config = dict(
    hidden_size=96,
    num_key_value_heads=1,
    norm='rmsnorm',
    rope_theta=10000.0,
    max_steps=3437,
)
Each number is 128 + 24 x the weight over its row's rms, rounded and kept within 0 to 255. Layers, rows and columns count from 0. Numbers have three digits each. The size before them is the row's rms in percent of the matrix's.

# layer 8 MLP gate, 512x96, rms 0.0996, rows 137-185, columns 0-95
099:118146121151094140103124131122118138138150106105100122156134098099117117180079124133165132089144117153154110110128149142140144089145078135137136078087086109124161152134096085124118149123094131106141167158118099121140117119146189086102158120143107099094127125121101114086116148151137133138
108:124153103123117155126135145097122083125114125147093109106140138103100140176134091135136099130177159128126136134126119128130131100111143159151160126085087127164178116152097104133129111135123132128095135134142116102134155141175121152097112084070132108112150076150113107101070114101097128125
097:128077143095145132136127106101097109119101112097126142162118156130139156165123148119103090109135147126112122139145078133120122140162123121130144207118105149128149147115137121119133147139058114139107103098156099124180088096142115130100105148107122170171126124115139149128107138086122104106
085:156128127141104133103164099101107134150116157079098131138111139173189127093126157116126136130102143113167110086101140122104127117104078123128130110094113113121127121164151117171107093124144116127149123103084094119112091134106118134109145131139180109143158121094108112129135135170189138117
121:128120155154126156086161125134091134151149152091144164115123111181144135101110115158135155116140172100129144137165139151119116129094127144109113154119158082117167090105104136133097109137175147117116139122135127088133126091141143139120140156126086116199162126128080135113166157132137126127
101:143129110126131110144131129116110166085168141101146108166099147116138100138160101172127078136175083122137154120156154127152149126155146092152108171124112103117113139136168124149172144124107132126162104153154135147143152132147129141165139139070130183115142138107183135140147132119123120158
083:129135126136078131134157121092137136108119155068107120164120116125139143180140158100092089082094132117116158171180123122125121135133160136108148134167140123113108133137139099138097164106129151142112148162079160128159115145119090094129110097139108132104141133147157119152117157179124118139
099:138134099094107136116191069096120100141113109093117113125108137129091132132097131156160110100169119132175149115134158117114082133095118156120147119133119118174096150149116125140123110129100150152107071132146118113134127132142111146108137148130112119155135151161126131096126186175127154170
091:186142143157135106140107142145116112129080150087123126131154109142173150146154133143140081117112142127158127103122121133120107144127158128143088135145086102133138162124107146176120106123122108139097096177123115137127118118102153128167095101144111106110087161137167127126194172155116106124
081:152137142118106110103144110157110140184120104139110124096150147107099123092115088121113116177125135090170154133144122092091113106138126097129107146107148136128173129106105106101096168128119114121162120126136108153137145101108127120112081114182113131132182107107128106098149085126100168104
110:086121140122106136120157124116153138129137127141118134143132128157117132085112103132104123126131104115077115105126097127171100152115150138144091164093093127136120131143067160147103146126113157108163099085141135113163086147139117114104162100134093162083111097145121119100092166115114119076
081:120080141124097152132085141147136144102178123142129100104148125094163097107062147147120118132103130113172144145129117182150120124105119114082172176160134118109106143137150110118090103157118147143087117148157178109118142107118130156154125122158119135106134120104136099097128119140101123126
099:101131133146164131138102148100100165109115176149124124123158131111121129141139112129136114127126103138150082134193088159145155148122121101171122092122110126104162139159087125080146096113157140061129148105118141113131146113117094150116138131153083127177123148146125109115137146168130108097
104:115105158166118058134126131103128105126130119147128171128127119132128172134091095138120121113111113112166102122095132149093126110113135122174150142126191089149095157122101101104141148118123107087152137143146160102161155144169149105122100149090105121151133130116155172096121137122111097116
106:162093120126137156120128157112123185142133109146093150145157114155114107114148087177082139118127133116163108097123146151119150113118109126163155137100097150127118134099127130084175113148161166152101119108148133161131133104145121136130132120150102112171095129120130115080155092128098153074
110:121097151119184100089139138122118154176114103180132093134081141100114154119129079116127135126135133090092111085109145167119140179128122117099131121124078159143135163084145080117108135120154153106107112153144142124134152158134155148142123141120149132122147165150166135132135144148128149130
113:124143144099137156082134121112075124163112183101155158147113141143096130141133127123105136174107136143103137132108153136141160162167107124111136134159148148106119129140133114135096089116114107069112116114187147110144126085136130120133128113148141121125153149073136156137142136141073124077
112:123124137125101140141118079132125109149142139098131115154114139148109070077159122147118143159127057081113133133150136117108129150146138152133113100117128144148138158122110131122172121156134132138158147111097149118155168167174076165119151132113126127134114165137140159096081148140088115103
090:130200105149162113106124121082130125129142132111138149103176128101130141128138111179129111097132110099142150114132156123092127128152106153152122104134097090110147143140093134119124145162123145108152117141147141061109095121144171122181141117124100139124123154103166130103081134139168161120
098:104123122129129113130142144115094116092124142146142164178132106140126154152118135076173137080148116138080132089116123148138120157143117113098097119135109143122113145116125103125137089128132175092171150190122133162129113147182106123165122132154161133157137116126105112107120091124094081134
088:101135127131130120106119113116112138100129144186129155118128177125134168126127134144136110105113166153092135071118120128185117128147171090158110131123126137091138080153129135143161097115152147124153111153154131120155105078121105093155158137115127092130126125132113176092100155145105119082
123:179121172162110118137128130121139119132129107119090099130152144167153145117105133150105154137180121077157158103162151123140130126135105089149135129109136171125108094132144146084125115128101166147110147080145147106165090150116102114139157107132092106160150132103114089115102111129140128175
093:109130149127121161097110141139120163155106109125099122150155108116140191124143161149081141166163119142114116140138169129102144099111067175129136107145122142113100125132133140129140136131139112098091130143179130109127175105137158132145087162147083142114144170154087119123118157126150155128
091:142144075144089096101162127098157129118144097137158146134133164164155144134132143120113165150123129122137140168147151101154099143129107142106155163133170114085193105085107162118162115108139125120091117081147127148118155127129118109135098095082134093142095135116151107124126145115133107128
111:110181163178137117157158091129118152128094100141144125098116161114112129121108122111127118150135107159104113153104158120108128110113122148130123115160122188108145097179111140124123142118138124091124103118147124099161115113154138075111106093093107146136085153070154141139082110143144115141
081:117161096119096111111086108138091114097101184171122126128075162117141091135141133137117103143118125153114126171143110145144143148164145147123132085085090155155132106111107104108116073129135151145129146137156126199115144130128120120130135111146125136097142107142123171153160122162132146110
111:154133110113133142136121124148106136162096146172123112143139146143125141132137130129117162127088118136161112147113107161111123121114101103138149126101104145125147144132083172138107147068113167178164104166136178158152154101162135123089167105105110149170148114161146146149152154148151111161
108:123142124118126117123127142125101156115152121149118142141083123137152135125108121136113144096105135148092111106157100172092145142095112085143129098089135181164108151135094146169164138147115081140140135130096130177176142086151131132125107103106143134100084138115083129092110136097105135093
095:141140119160129129132131116129126132135133103165129116116130149151134128173155121107161152118116090152156122119136124181151141107103160110113132095139128121106156079122116099140106102172118154120164165149134096128157129152111099085136117081108142123166156137145118178100159167089087075119
100:104154143092164151107116134180161114124146133156127158115107179138111112102153083122126160121108127168152135140153108136127135134101141125135143110115141104161091162139117095096133110106159116118149116151143113175124137149189145189115135115117147186087106165129123130106139145132120103132
117:138207134137075142160118146102128138159111124161083165165129168125126149124107111139087112182161107114145099102141133096170110159107134146108159155169114136141118104118121135132146176132116133148146140126103113093128155170123138120134125165105104108127118140097115124117116123142137100156
112:119087098091158120127148126153137105090136130130144144123122124111133162117081129126120132098139122152116157121135148128079112187100162107157168109107107128176161178134165093129118103094105169131149132113167135140116145096160130150155115114080133148091141124146103157107141147149105110134
099:179111113144120084138093140121153102151114112120113099128177071122135152103132114157125113101140136101120150129171119107139135147119124117157155094095132119125086118077079106142109115157103162081145094130124113120114123110117119148080115104120108104141174184119101124131133135129095138124
098:123164153113151122148128129114116104114162162092145142154092128173124146087158137095152164151128120131157099103137143153118169121152106140081134135112132118090108169110101119115141103120096132117181114106136150126112125158150084108104144150092153115150159130123167105162173161112112099116
084:134156148149091138155105122120105095169113121105101091141104129103108115157124119133108132145163103132142161114084140107096119096109127110131088113140081119114141147136113116146153111158122143093187143189133094162116111121171128158107157142124111112117080113167109130132091102150113120158
084:075146120094121129123140084140095128131121094061167122146134145110121152114133132145155119082152148133133118132132140087115117098109101110125081142142148139149112115124141143125131152113144123168115126146109108170085144143157105119137120097131143138151083111125137085163204120109097095116
070:085141108129107132114143166125124162121156129156104107075166112095119105131158122121106123123145094163127133104142115121103116099135081140115105119129136105132135160169153153137128118115115163145115087132122142155146152082109167097129121162139113186145057122093114093150110140115155149131
096:114119120180108128113169067141117159140129121104147139175141122128129141137114118121132126112148162139108141071095132127119127133125129160135144128124165099151106148141156106120100116146203161161136122137153139147135146103077183126128179119150111098127153131180124142106110109109151130114
105:128114148103133159159118095157082149118168134135162132127105121123114120120150101163126112086113132130135104107109103152176119109087163136142108151132130176104090110095138098112117093104148145111171146103124144128138125142168090139176102134117105053125142139105117115119085139143132122146
085:169108116083093121129136112121146130116104168114154111173156113131094139145142133145126152122155095132083109115096132110110089145080134094086138163159128115122147142163117131114183111131149131100110116147170131144122124125155083112123138098158176172144164140092117097107142110123150121137
098:111070128123138117172107145106121144086140126124133077137118138163151143148122081110102119137114111131122125129134123165119147110142128121152099142147175131154125139123116141071127135164164125133120156109088111150128126145127129129153149183091107149135046097166142096118114106096136137104
114:126157121110138124078091088103101130103113138131121117140122074159106149153107111167108132149163127096112108095130133140071110140165087119133100130118116150153122108127076138170130153157130110124163132120123132139151145117166166111132187143127132116087138138149157143175142105100150127144
100:144184174121099127122131164127099148124097137148156099122170141148134109151138135143106125122079105140131107120123133135075152150152134132164174144113159141166149143157110122122118147156093120161110114114146167130136122105147088205179154133131120100109111157150139138138130114117136116104
094:146114120135118150149160128096168112127122144102146153151129106144141176188125141109160133135093118132097114108123089099099114101107154136121091137130144127112160121154112123105171163131153062130161127117157149124149073116137174132103120122094101136112129162152134120168150127169099140118
096:126123132124105144136134154075093174165147149103094150117182128131126138100134125084164147138090127125099118122141094138150127156116114149102127109108084123124116129067102116140097121161131146127138115141111157098105113139163124173101114118146186149154147110111147154114096141106082112131
117:130119130136122127118103151118110117152126132118128159116136155113108050097141090164134128123131132118140069115138116112103136165121114125160143119178125151077134159106104132127115103124135124135151087158115134162126123098190147131170100168092118132118108164118132134135081122108144126071
082:090132156145073163121149102096140169163138127140133124099174174117145143136096160132135113112148126095172128117139068112150170140172142126131124135145140155100096074158074131123110107114146135128095130142125145090104158113090099107113126119113117111121129155129112131153114105147114117137
102:093135125117142129134114111135092126096080094096094160150094123106158134114133127139144122131136135118141121100133139197163155169174142130104154141098120132135113121145126177141112136164122146091102127136108105101093163130128162097159125093106157091122140161115152112130154105131154151074
105:145100120156146104171150130155168146142185138113124136150117155128177158120106100148094121122116095112088181100171129154101107146113127146147123142162096121126105116118094089155101163176117109120151159132135133138104128154151121132153119133151106139108090122111104117117113170120102136085
# layer 8 MLP up, 512x96, rms 0.0985, rows 137-184, columns 0-95
104:105118156110089145111121143141085094111154093102127082132157110139096124140132125143114179174111123130101138106097152147125128160125156113141084111105119142100146126115128123139117120078101129125113073138113099156195111114121164126105143112139100134130137149174112132119183125140128148086
107:135097123105134118160123149137106139144156144073101154121107141086119164151107141182133154119098079096109150160169153097162099128127102097132101120086162147140110100109137142134136127089144167135129136112131119149121160107100077119151148129120141095149117109102086141122134172114150120132
100:138174104138128127168135158166140144116113127107113132119146134134155135104074117123128135119113150124118144132140168110127129139150134154147098065126128139098101140139087152127130112131183116104122158137104165130142149136137075151187132134111131085105099137172089166162111126170116163143
088:115128138116162144138134115114106153100179145130123124092153145141139108107179132112109181137114160140151133146137122168112140127092149135120123173128120097102139092135097137141117079107147096096107157115134092129111124138137144134139143113115156138108185132098054104094124131147153077140
118:118126148109137136176149108127160107104132125120155153135142160131152145141152130115120139148143133119071120157129146158116082108169070128125122112115158125109126130141142137122126136064114142109113143138122091075102107145169138115193152102102167128089135133127157093134113106078131145147
097:132131162127119144157124132127122141103121184128151133118107157114143111136136127167145092123113171127131165066125135094131130117090159130138148124133112144110116111163082124125128163090088129082098131110167128107127173165160135113169131185135084147114125146125162113102123166122103148122
088:131114129151098111157110138074149137117168138149146147165124123145130126120140129169121080124090104133111144080113115119113115097119114137091169154105104133126134088135109107128153122146127147136103083111085144153121093131155107132121151116143114098173103167143125136126079105184147160171
102:131110146166136142132130145169104127105131140145152189133131147145130158112157114119185118144154078177084107143116157122127161111139132114156108116136139137085111102080129097114118166108115130127175121111135139137155123164127137133186130118117154122126097104093174131134135126073149131123
094:093130101092112124143162110132155157119141105137166105130139141181133131149118107165127173093145136100175147150121099145127150156124138122153152126130136165103119129101146109125170146107134151128129184098113152144140097097136148119120148098144119162135177146129094087102107141118192109109
083:146096120172158131153126109125111146081161149128142154135083078133147113113151098098144097124091052116076154111131148143160140129128156159135156137137127128122120121165164146074108120106161127127116110138132136103119098171155115127128105117136082124144130153130122134137091106123128154159
113:117147119086123115136152127143080125143126144130119075115131070140138138134119132096171077144140132154103143147131127148139127084133169107094136140134163102118118130109133140139114114164118150169099106147122121099136133110098134139094158123148151100173093156098145160145186128149180132152
076:127179133140141117121150091139122118157138096106157137119122104152103122157147136129137128106156115160079148081178141106134167102158172150122058100156134119078123131125105122111148121154105160119150154119097105126156154106142142138145123114132131106143094153107099135082132148102160147147
098:096181124162125145096141103149121160143146124101159097102090106143121131119151153118149108123133092122147133116143104101116152113170151172110161156066138153175101095128157133136131147122103126138114145122139145106123112116106177134128108157156142144142173150121113148092129107101132103071
104:126104110156122134164126097143132134145126145158146101124104148106151158091074161144086126109089118098082142105098144101097103137109166137132133119162083142141103166136126131117138152159108123153106105177146102122154112168111149132132090127112133147140116099118115180087131142148126084113
106:134085121129146128139150084152088100140149152136182092142158125093112153138112143103164122094100141160122145169138115122166132160141170123122118155184125115152113154124140113132114119111099136112169121145124100145109131126200117123166155107097111146158132114097124138151156135126108114167
112:144101142141103109126126165131144131133159121119151156144147138147088129146125190145183104133133092109176125129126080127117129115114126134167102090108163098104065108141113093144065167151140128135121127088119125112115086106114108126113135157119140101103133118123097158118156128106122152142
109:130099106174120128105114094122137148135068141068109111135103124134116142129112097100156097126061146157104118100131115141139125104107135129148095122154155117115126158124112118088151140080137179139087153115132112142126095121120111100126141122141139114171129171140125081092119140158163137150
106:112130105125112134142111125129144171140103097145144137128126134121177150165120173128099145093122177126158181158109133084087118150125121081136092159106133117141133125110158114150138111084189146132104137086121123153114115150156130152137114125112134117156087153103123122096110120111177095131
094:171140104116119130146139181119086158195105130116145169125140112144149138128104100136104119113154170136105146149133095121178175085171114120156137127132130115131112149115142151110116138126069131118180129121155122150101145120116121147176116145145113153125120119122174113093109123105114155143
106:089147113092154119151139107047090144115107114145158107131160086116153147092141111154093094134131143099130106147124191127130179123097107149100102141122108149139119131145114099154107129136131145128099146128114158137144149106125148155108158126166132131111131093135117160138098082111137099143
087:147120100132121126143125144097105125136180163162081196134122140157113131144127132118166108106112164100119175119153123129111139144080096095134150145149095153165149139123112131167147122140159114153133100116111160097149140134156134098131114126125169135145185105185127137141136117143123156144
114:139105084135160157101152102132087122155109119081138128143136106140109140173127112138094116097075129153132168145113115118159056090126091111115104123125141105113109123128106112127145137166130121112109116160105127149128146104116083094163149136118168108147128111146091178104130104140147137105
098:105083119136097142110127119152149109086128165101131106109100127126189100140134135144158091069108131137131103099107145147132111122099100136089110090101136169150154153121177127145102137104113131103099128134127121143113162110150122101171078097115133139131089125144143095149132141134146173131
086:094094166117129129171143114092119084107118150096101096129113125104144099170128155105116138125143145141108133113123152140133126119154141081128133100148164098150180107107134087161104131120088122114140144173099112107184128081139123120140101155123140143153143138144122103136105097169111153165
102:161128119178110142134141131125165103165101141114132130137134085135166123114140173129111091090143117126128162158167111152102127156119132138084159126098094140126140122141119159143099084087131153132096157161108132164097111118140121147169138112153101096121182126132128117161123152158131079132
079:124106110180112109120101123129086099127139165104105150149142121151096147120120122141121142149131131127154087120159160103128149139176146125144125089107094140156136139117136115161151146117096098104112182091085146134127126116162109119112174104078158111142145101149098164168144132117101089130
106:108107147118111110100134137100145151099128100058142154084117124138184099193156154110108124117135152108143149113112138150139094122123137137141169101067105117123115106124113122090176137141137138158154077118116138122124101125119134133123125114144152121102115165081120072130129115129128134124
110:137128137093117168121133141190173126116138176140123126110189130089126139152130115127137100108164141121137119122149186102143140101155124124169093146141123077106178137143139102151172092147154153106132108126135137144121120118178120109152116115131119097135141131168181131122139106131121124140
095:126144103090166111092093124125122100097156174078108167178145131132133142144129155128144118108125133137099127107148168167142155065165168148123129112155118106109123160115153086115121103127144107087139147126125095116124135147100109123188140109117145142111159139109119167129112132126098140114
103:107162093072133126104127122173163127123136151131104137136116155125133142081130124133149147129130171149180139110138096164126119146120170159151124110162114110164093160167145106133123114132139102109107154126137123116126103199149126134073110161127123159081119131149118139098107121096110115105
109:151142118091143170112121090101128147141086146178124156118133149152103143108082110144101108138152123108129101108145142105159091097127129157106122124111113137110096108103118166102141098157142161137137099148112103113148102135129145147135157153114114108116077085134114138196138090115168128155
099:091127150151126103146178135138151142108123095141113079195094156139112154108107136117089143158150117115139129101081126112122133145099136156111079093092137139154098158110128103156140127102112129148142133144119156134110116070150130120116126125079128144124166110110119152165146150147105164130
093:123121162160109094158125131127140121172098116132116108123177089126128123135114095141080137117128111119120162159140140106143128106132100098146126146106154122127149092141106116159141090084097148092187097139139139117094130173118150182112135113139073121105143151142130120139081113145165106143
098:122127089133126123176128121090145108096114109095129129125110178146129164120157117129163151151158142155134098089114111140109164095126087131098117098121172148150090115151114129133142156123125127141159109148141141201124113115113126130063134132092143167120136136146122140177174116131133129105
089:151085130098100124139097096094160123091091150124144138138150116121165122155152136136123156118092141102126125145128128155175144118133139135160120087093153119146112143172089138102154164169146142142102138151093095105088134141078118115150127143173122099139124138114106130109111090142077113142
088:128119093132155091094175110124096115117135145135159167146125112171095105128112148113156143133137110167152139088137125142172126126125100112151099096115129084131138091135103176089139128163100115148150132098123167148117134132116174107160109115137118124130084162143087121169162140154137110115
070:167158166143104168098151124145150158104160087147152148124083143139128160157105132092116167118109155137138162153139135080119147140108108106144084089134099069135123120138139148163145187142151146129109080122142106157122118142108126109132103095104112148130086146123129112141127128132115118131
107:099125117151075122130103139148116095163175113153121183159149108119074151078114134143115138097108111093103089120134144116166129104128130087095099127136077147127147160103113110100161134131136097147113140132137143108128121119092117084143167122128105135139139145143145126157119153138112144078
110:121126109121084152125146152117132156072166157138153122093108098105137156118106105133178132108105163167117124120152105145149112140133145149105135108123112130118150168123103130094140124080152122115169165097153135122170135134152088194101120104135112101120149151154140137143129152113172094117
084:109120118167152094146158079115154128149157142151113105128154100133104144165110140128128099147091133068122145121150152138117163155081127087108123141121103129164127116121138108149142094124156135085125138121153141151104085155130165097136142117118126155083108149132174142109093119142167124084
105:165150126164136151117138128106130101134140155137103110145107139130136090104114109166165100131160140097138182134153081127111118134116160102153109149158137102106153132105131168122108134134134147150130165113165127172126125128080121128136158095098087136144156095091115078119157135152113152078
122:127074109153130138145114158126103090147166120096081150147173094125160121120126139155116145137085135126108149144128160109084115133135087083156112105133150119126101131112149111136119112118156131142080139162131093166177139112142123115124146132153175137115111131151112107124185148100096104132
101:086133085116136129127155121140108130143155100092110160123138093124124103173116162087123154128098163130080133119141114122133140119123145146115138108121097105146126175090137121119121178119088147122138093100106125094116142123094177122116094087120134156127128143148135113158149138176114142060
108:142153119141145110150121152161149124112167139121141090112123099075157098121149106117082153121110110122104146107131127145125115158141169155101114158166109103113075143108132144131139139112128153116085083144183111115154160158138139155132129139127081147187139143116111111131149153104166110154
097:109122119131149134164112149092157119145122191128125149153172119116148115119137118129157086169130162162137140125161117127111151153086162126107151103097081138105135119101074126135103130099143140138133126142117142132125142060124097152103083139127159119125129114119109160129153096122122067115
107:095170115147137128140138092134135111111149129139090123140121133135121108131101130121134138139121136128176142132128164109135104083120114115112166140116119106176109124155112105159092144126108131084109113133122127170114153095099129143134124064128126164082134124098172178166108129181096131180
094:168131123126171091096146166115151090177153106117090120131132126123142164081149079133145131123163089152075110087101113142108128147105085143110151125162119132132148139135142123148135106087133136156164128107125063174123163101133142128110142128107138151131120115129149135129146142134132160132
112:107147113136120119163145161123153164129141097138115110098143119204094164162136085171123124135131110149107141138130114091143108134096118139182145152132169094136130110099162120146122148136096132178134118149120113143114139147137091122122135161130129179121139081139147161122106147140128131184
# layer 8 MLP down (transposed), 512x96, rms 0.0889, rows 137-184, columns 0-95
099:148177147142129097110086135107085115123140156112130133165134116145108145155116075122121160097114142141159181120151130108111125111107096125162127105120167142112129152127134146150118104128136105142137149159133103097095109127090092181118109137126152125136126167115138122057082154098112113104
100:114154142101108118128071119140118105133106142126158086121148101111121132133158132104145152109123144130130115101148156125126107117176109048108140117139160099121085132116139140124092103084128129163138117098119174100142140136178118135086138166116123118174134154080134142108121117148171139132
108:139161133173135147132115176122188144078134121131085141086138127135076119132116116158115189115124121135125138116106145129144138109096127138170122096084140138156126099141102166160139118148114131092120132145109116142086150141150115125123109145111140057120138164142108144149097111146116149112
087:125103119149079170141151181117115162113145144107100163118159133126116119115100138159123083128100110142142118102143117126109110153105154121107105150095139105114116182123114117128102147158143188170144120081136108106153152131117109121136098124101191138144116150140128136119126091118109181140
111:148124102110114127079133146141130108102124134110102105117142104130084170108134095114178124191144155149110127094105136104075134137085148114098091108156145082137136114091083137127129142154129132109106119095091145102146118134156129146146156128131143098157112166139153130098132126124106178131
095:144160153102166133098096134098144102138142101151097112115121153155110093136143100124132131091164166153131104170133138142150129075087138114124179128135149119112142100108130152142133126162136085158106109122118130114097181135126146092115152152130141119130155083168100156091138101108148098114
088:158129152151108128105146107114099101150109130138125169120185154132129140139107096164152058160142104124125147133110148151138150204115097148172116076122105125135086115109116137111156117133121116084120127121110106170139162131121114127107110143120148136114147113092154098158116102118150150137
102:143144121115151164215164157121106111116086093132121139145114132154119117110109113133114125129117119124149119168122159175096134173096140119138141073148139115106107139124146127105137130173100180070136105118134136139125114139112139117132079138107169148131129128128147141141094095125143095105
089:157093137162162096176130139106129112094100141111146140117140093139154117143144130136127180107125145104140114109142110126137128124089186098117084184151098163161105155127132129132087155124092117117095078112131121132154126129147156119118096117150083123122090136099134156142120086140118151122
090:109122112176116114120138156109140134118172118137114112122135118134152126074155152116103120129093152120167123149035142149127168109147141132167110091138109099109130110126089115105139103140164118130110123124122146166102120121091178147145106127145118093104170136114104168104116151133132131097
115:150117124148166104104090143167137134133144134140197136128176151136132149137133094119140117097059131141126125161115128102112105113117122107142152184131145157135127115080137084121148121133149109115107132185119139151106167132131137116141107141167127100130093144131173146162094139122102155138
081:165110155128148121102128106100162106135070133154142136092127108155127109173128125089139117149136144133112157150136106088114071157132147129174171111171089165164156139118143175131132113086122180130125125136106084098133116134098136136097139118127123110127148103135131147145109116094109127116
100:138100133133096123156126160111105100129180140162092116078187140111149148140156088182146120115107127149151147123120149140136130154175080129113122174086112116148139118135123090124132152121156126105176120155145155138133108159141091129132177123099144127125153132132117130163106107115123140097
110:125108152123119119147117108110113111130105160146148129119091090161121150143109153126106195142104141151102100147140138146174156111165105114111094118109125101126136081155091127078128173133131113160135157161170131120158125142114139126112168105092145133177137128165099122097094111146151123117
112:160119117152142144098105167131148145154105165113124132108145126098111131111121128105106202142111138188131134133131152071150127132097097171135136120155097188152137132128110126133145092148177151125133144126118120110087139135156133147121134126135162102117122124165134112184087134102126149153
104:071133183107139152134110117112123155143091116168115149139112104105095141098102137110102143118146106121124133153125112068140114136099134107129097139133157171161091145136115139107109110162153177106144147137123083101149126139088109127142132126101109128107150151109175135149186134121165117128
108:119143110152139129115115128114139132125104122093126107093108131092150120146129148101144147131132175157124138106093185144129150112086164104077106107107125119099105096099138134112120122122149094097153139140089131143149160194109146130115094155190167111109099127151111128156151151124127089125
116:125172084106141130170104094114148154087130132104151127096130159112132111141104095115155074125150146145142129125196124112130146140100128088157144131164082131137149097134093097132166084151128151128133158138099128094097160141151119133137131165120128097110141112110167114135124106137142159150
096:115106119102102142131114168133097144134114140098117136117103147145127161129163120161201120116123104116175163123092158141097125164108139153157111100150109095117118148134149131150137146133152139095116105138167107139134133097140149121085119122066125158129119112091168130175099149124109105089
093:127097146141106090104141155132158077155167157104111160131113172170096108113122108119121105118111140140134168168141111128144156129116106129123176084122141150101127109145175130137164135129122151122093142118167137156156122121144115141137156074162104099170141124143159111121096148095130096137
088:131118140108163162119137131148097131140120077142155126092100102136138141094120151115086185124126127146151131134103112090160098114140069130113135153139140108081113141120170130102133144120119193117140140096150122158118122110099166102133126129110132108165096130127165122094114143116161086097
118:121154131131100133169068110112121077117168113095085157098086097120134149162172118141136096156144118118119091135117109124114121130185182136098119145115132129129158127143068083124128106108142125140105124179111122139124147119141160107140133100109152120125095144136100130098123139125140120154
096:177121162162129119140097121157091128146148121106117103145125107176143162128127146146103151151174143120124103106125087136123157107104098136168115113171111086117103132137119122164137153123131166064156134109114105110130072093136108129108142099159163105153123138148135084126122132110158134124
088:174085106134136163128163136132119146183118175152150100154112122114112148152121148093141143176141135125127108112103092152130097161142156162127134094154097131135134133145132108158136098098096083154107108165131154096136114137132192148148120140111133112105142113139132137148110136126156109185
105:118111122089129148123112132119187114139122182090101103167148119112151115139116097109080122108145112135147152104135140105108174170145150108128148151115109117186108167144126118091122162123131130126165121142108140156136116142107128160105117121135110102108175098165135115093116077087128148133
086:132068102135130142109153184142148183121148107134143114109131137135117094144125127139082110112126116170124113106136101102090119125137128108105150136144128064116112093126154083122125082142133116126122129090153095121125130136079090101085105148190112136158124118135104109136113116139144133102
104:148097115116122167116112143094133143134125116167117120094118145119117132090132126122129167066148113089125161141102150133120104167086116143138089132152139145116064125126106096158158118095116141123145094133175131129099093112127129153122116135131074149135091108146077141111142176130146153123
097:122134145122110109139120109110165081078106092103115158157132119101144154112107122140136173112158144159123107133142113110156137123132071108123122123104162112141103121147074100127154145150100159120088138116107165148141121153095142155174162134105122136116128177127108150173145162130140147169
100:173146142160107170126140090132115156171124146139138124161151144117137119115185127124092177156129135151121113127096164123117120098137149122108140185116131122130130066144142130115146097120156143140096104108131136109146117092114130094119157142204136112105136113128128093085109097124146110122
097:094142120124105107140126122128106130152088112133069102156084111139165149120119135150132149158111129169131103122154119137176101181133113091121119120111133119106107104137090125126101088149159128097148129139123138133139058151094073123125134110114127142129157150085074163138123118125118152135
118:124090148118151144127131117128114158096117127128112148155144147093139155167107117123202102119098100146149145145128118162154165147126192179088127122129115136143125090139131144094149160144133144120123118136112123157124138120134142174102089110188139154143135078149102118153128130157112151134
095:140139136095156175156121156141087140133131141169168135116140146161121103123096112161101136143087172126126139122156126107139097136084126085163114133150141132120119127158117111138123128162067123133138132124187113126152111125096129170163105092141143143107134139164151109133171152165114130090
091:113108140122106116162094139085098169126069132115102108089086172139143161138108141115114128137127148075137120108091153086125152116137108081132056093133130177079122106103109109121116149123120130095125133123145144131130081149125132127136138114097125159127130124141126113102105120109132108157
099:163142120165095103075134125115138150092135129125120108120154154110155120165116154125123113090131159188143104142089121103119103101159144126146088112126169107126121050101133089100129139100099102115120127161094130116128136139082165118102164127133126138134150160157131138116121121123123118092
082:109143122152094098094148112108128176142131136141130082088125122082130153139121147125116094142128124054118128131139095133127086120100169091095127129088105139094070131114145132113134123107169167150127147159132131122130138119108138130197143135139131164148154145118144123147106103124112162125
080:113133117161111125099143099092160101136114114102112130145152154107143136154182112164129130127147182083123105103104158112138159118097132184167135127168131143136136134086114116139118109139163123115117099174127120136142087117154178099159129103141122091125135129119136118093124173124101088111
065:177127102175125146109142165108126187091144115132117185073112130152129120080132150093121125106151124117168137090153144126092148130123113137141097126138132155083126115174140124139149115140122092090103095169125126136146156136171134125127107153102102150128125122116086141160104122135117117128
101:120116087101154153064100122120106117153087145082096097082144153129144164167173116116117123133133128164176132106148158123109164134152109141109154141148117099119118096147156177115075126143115151121113127098101129132161129139115111108147166102134141102129107125122133131170119122098118124145
103:148113109136149153157132135128149124159139160194080117174126116139129141106123129164117096143157108134157110093113119096093126085120113149084095116117153116133128152110113196106117114117118129147129150130101137104148113112155155092108147107116101127155128122160066108105116098102139105155
086:143157112111116124135126146094160081146113175132117132115155132163113102162139159146156100118110133152125120114145121136138139125086133094147102142126147117143113134155095164153162082113172118107118100124105145090143187160133066081099160100180119136146143153145119129137142142143137127114
106:104130135077150116109129162111167152097103082090149115097153144146138160171156117111119174121140135129112090165130139143165143113124107118111152144136087170127098153100101125109135176106122133095126130118115118150091154144149147149143101136137122167137108155137110142165125122092125180157
114:144071146146117141129146145144111159180087108136105139149134125120140108174162121084111141104121138140129135180072130140160107107111122115130080151147181176141080148139114112125151132157075129095162125147146136114102110126112116127113094103119139132122108118138134101082133110132128126104
093:139131169099141146129115163134096109132091125143133148092132104124180111113121159153134133167091113107101120128116131107109130162134176145136131110087140121172150113125114055103117121129114150110155144118164147082139168144166144103146146118121082122136152116124134160139159097173104140109
096:132123140138133118152185128116186141141136134103119176161112151152111146119131124134126062147162158155116112139086172115123154109096132105097109102097162112118130132165112144117120118120128092124158121090121158129102098137105125132131152073120150114115161124173102135137158099163122147097
100:118142176100153118166133109175178105149130157123113136121114125135109107116188146111104126117116162119136131134140172094153150125123132138148126112141138125117115135141109141131150200126148098140126114122149167143132120086124126084096102145186061104146136154137147115155129103127093145120
116:132141132185124096117127115164159104136103160127138129103165127168126124139123149156110144133132157068136142114093102106092136166113122194161106142090135112134155078117107131165143147098166157155097137109154116122121110144143163132114108139090111122146119126104154120140126145147119099082
093:157124119150136134128113145155104127106090126130151173105070094105088122120174124100128093116104161120093121181125148148142100101093158133088093123122104178140139138126122109128169148144139126139153133125109151090143123155177153153096128139125109140160128141112095133162117109151112166144
113:142097129159136124111128158117193135146137156118146081189116142123145107123144140144114137149121174144124102088106130157118086149128158137138138148093102107092124124163151147117093098123074141113134138126114121132126153125143134152138133174163133115155076153093130095099161139116102091141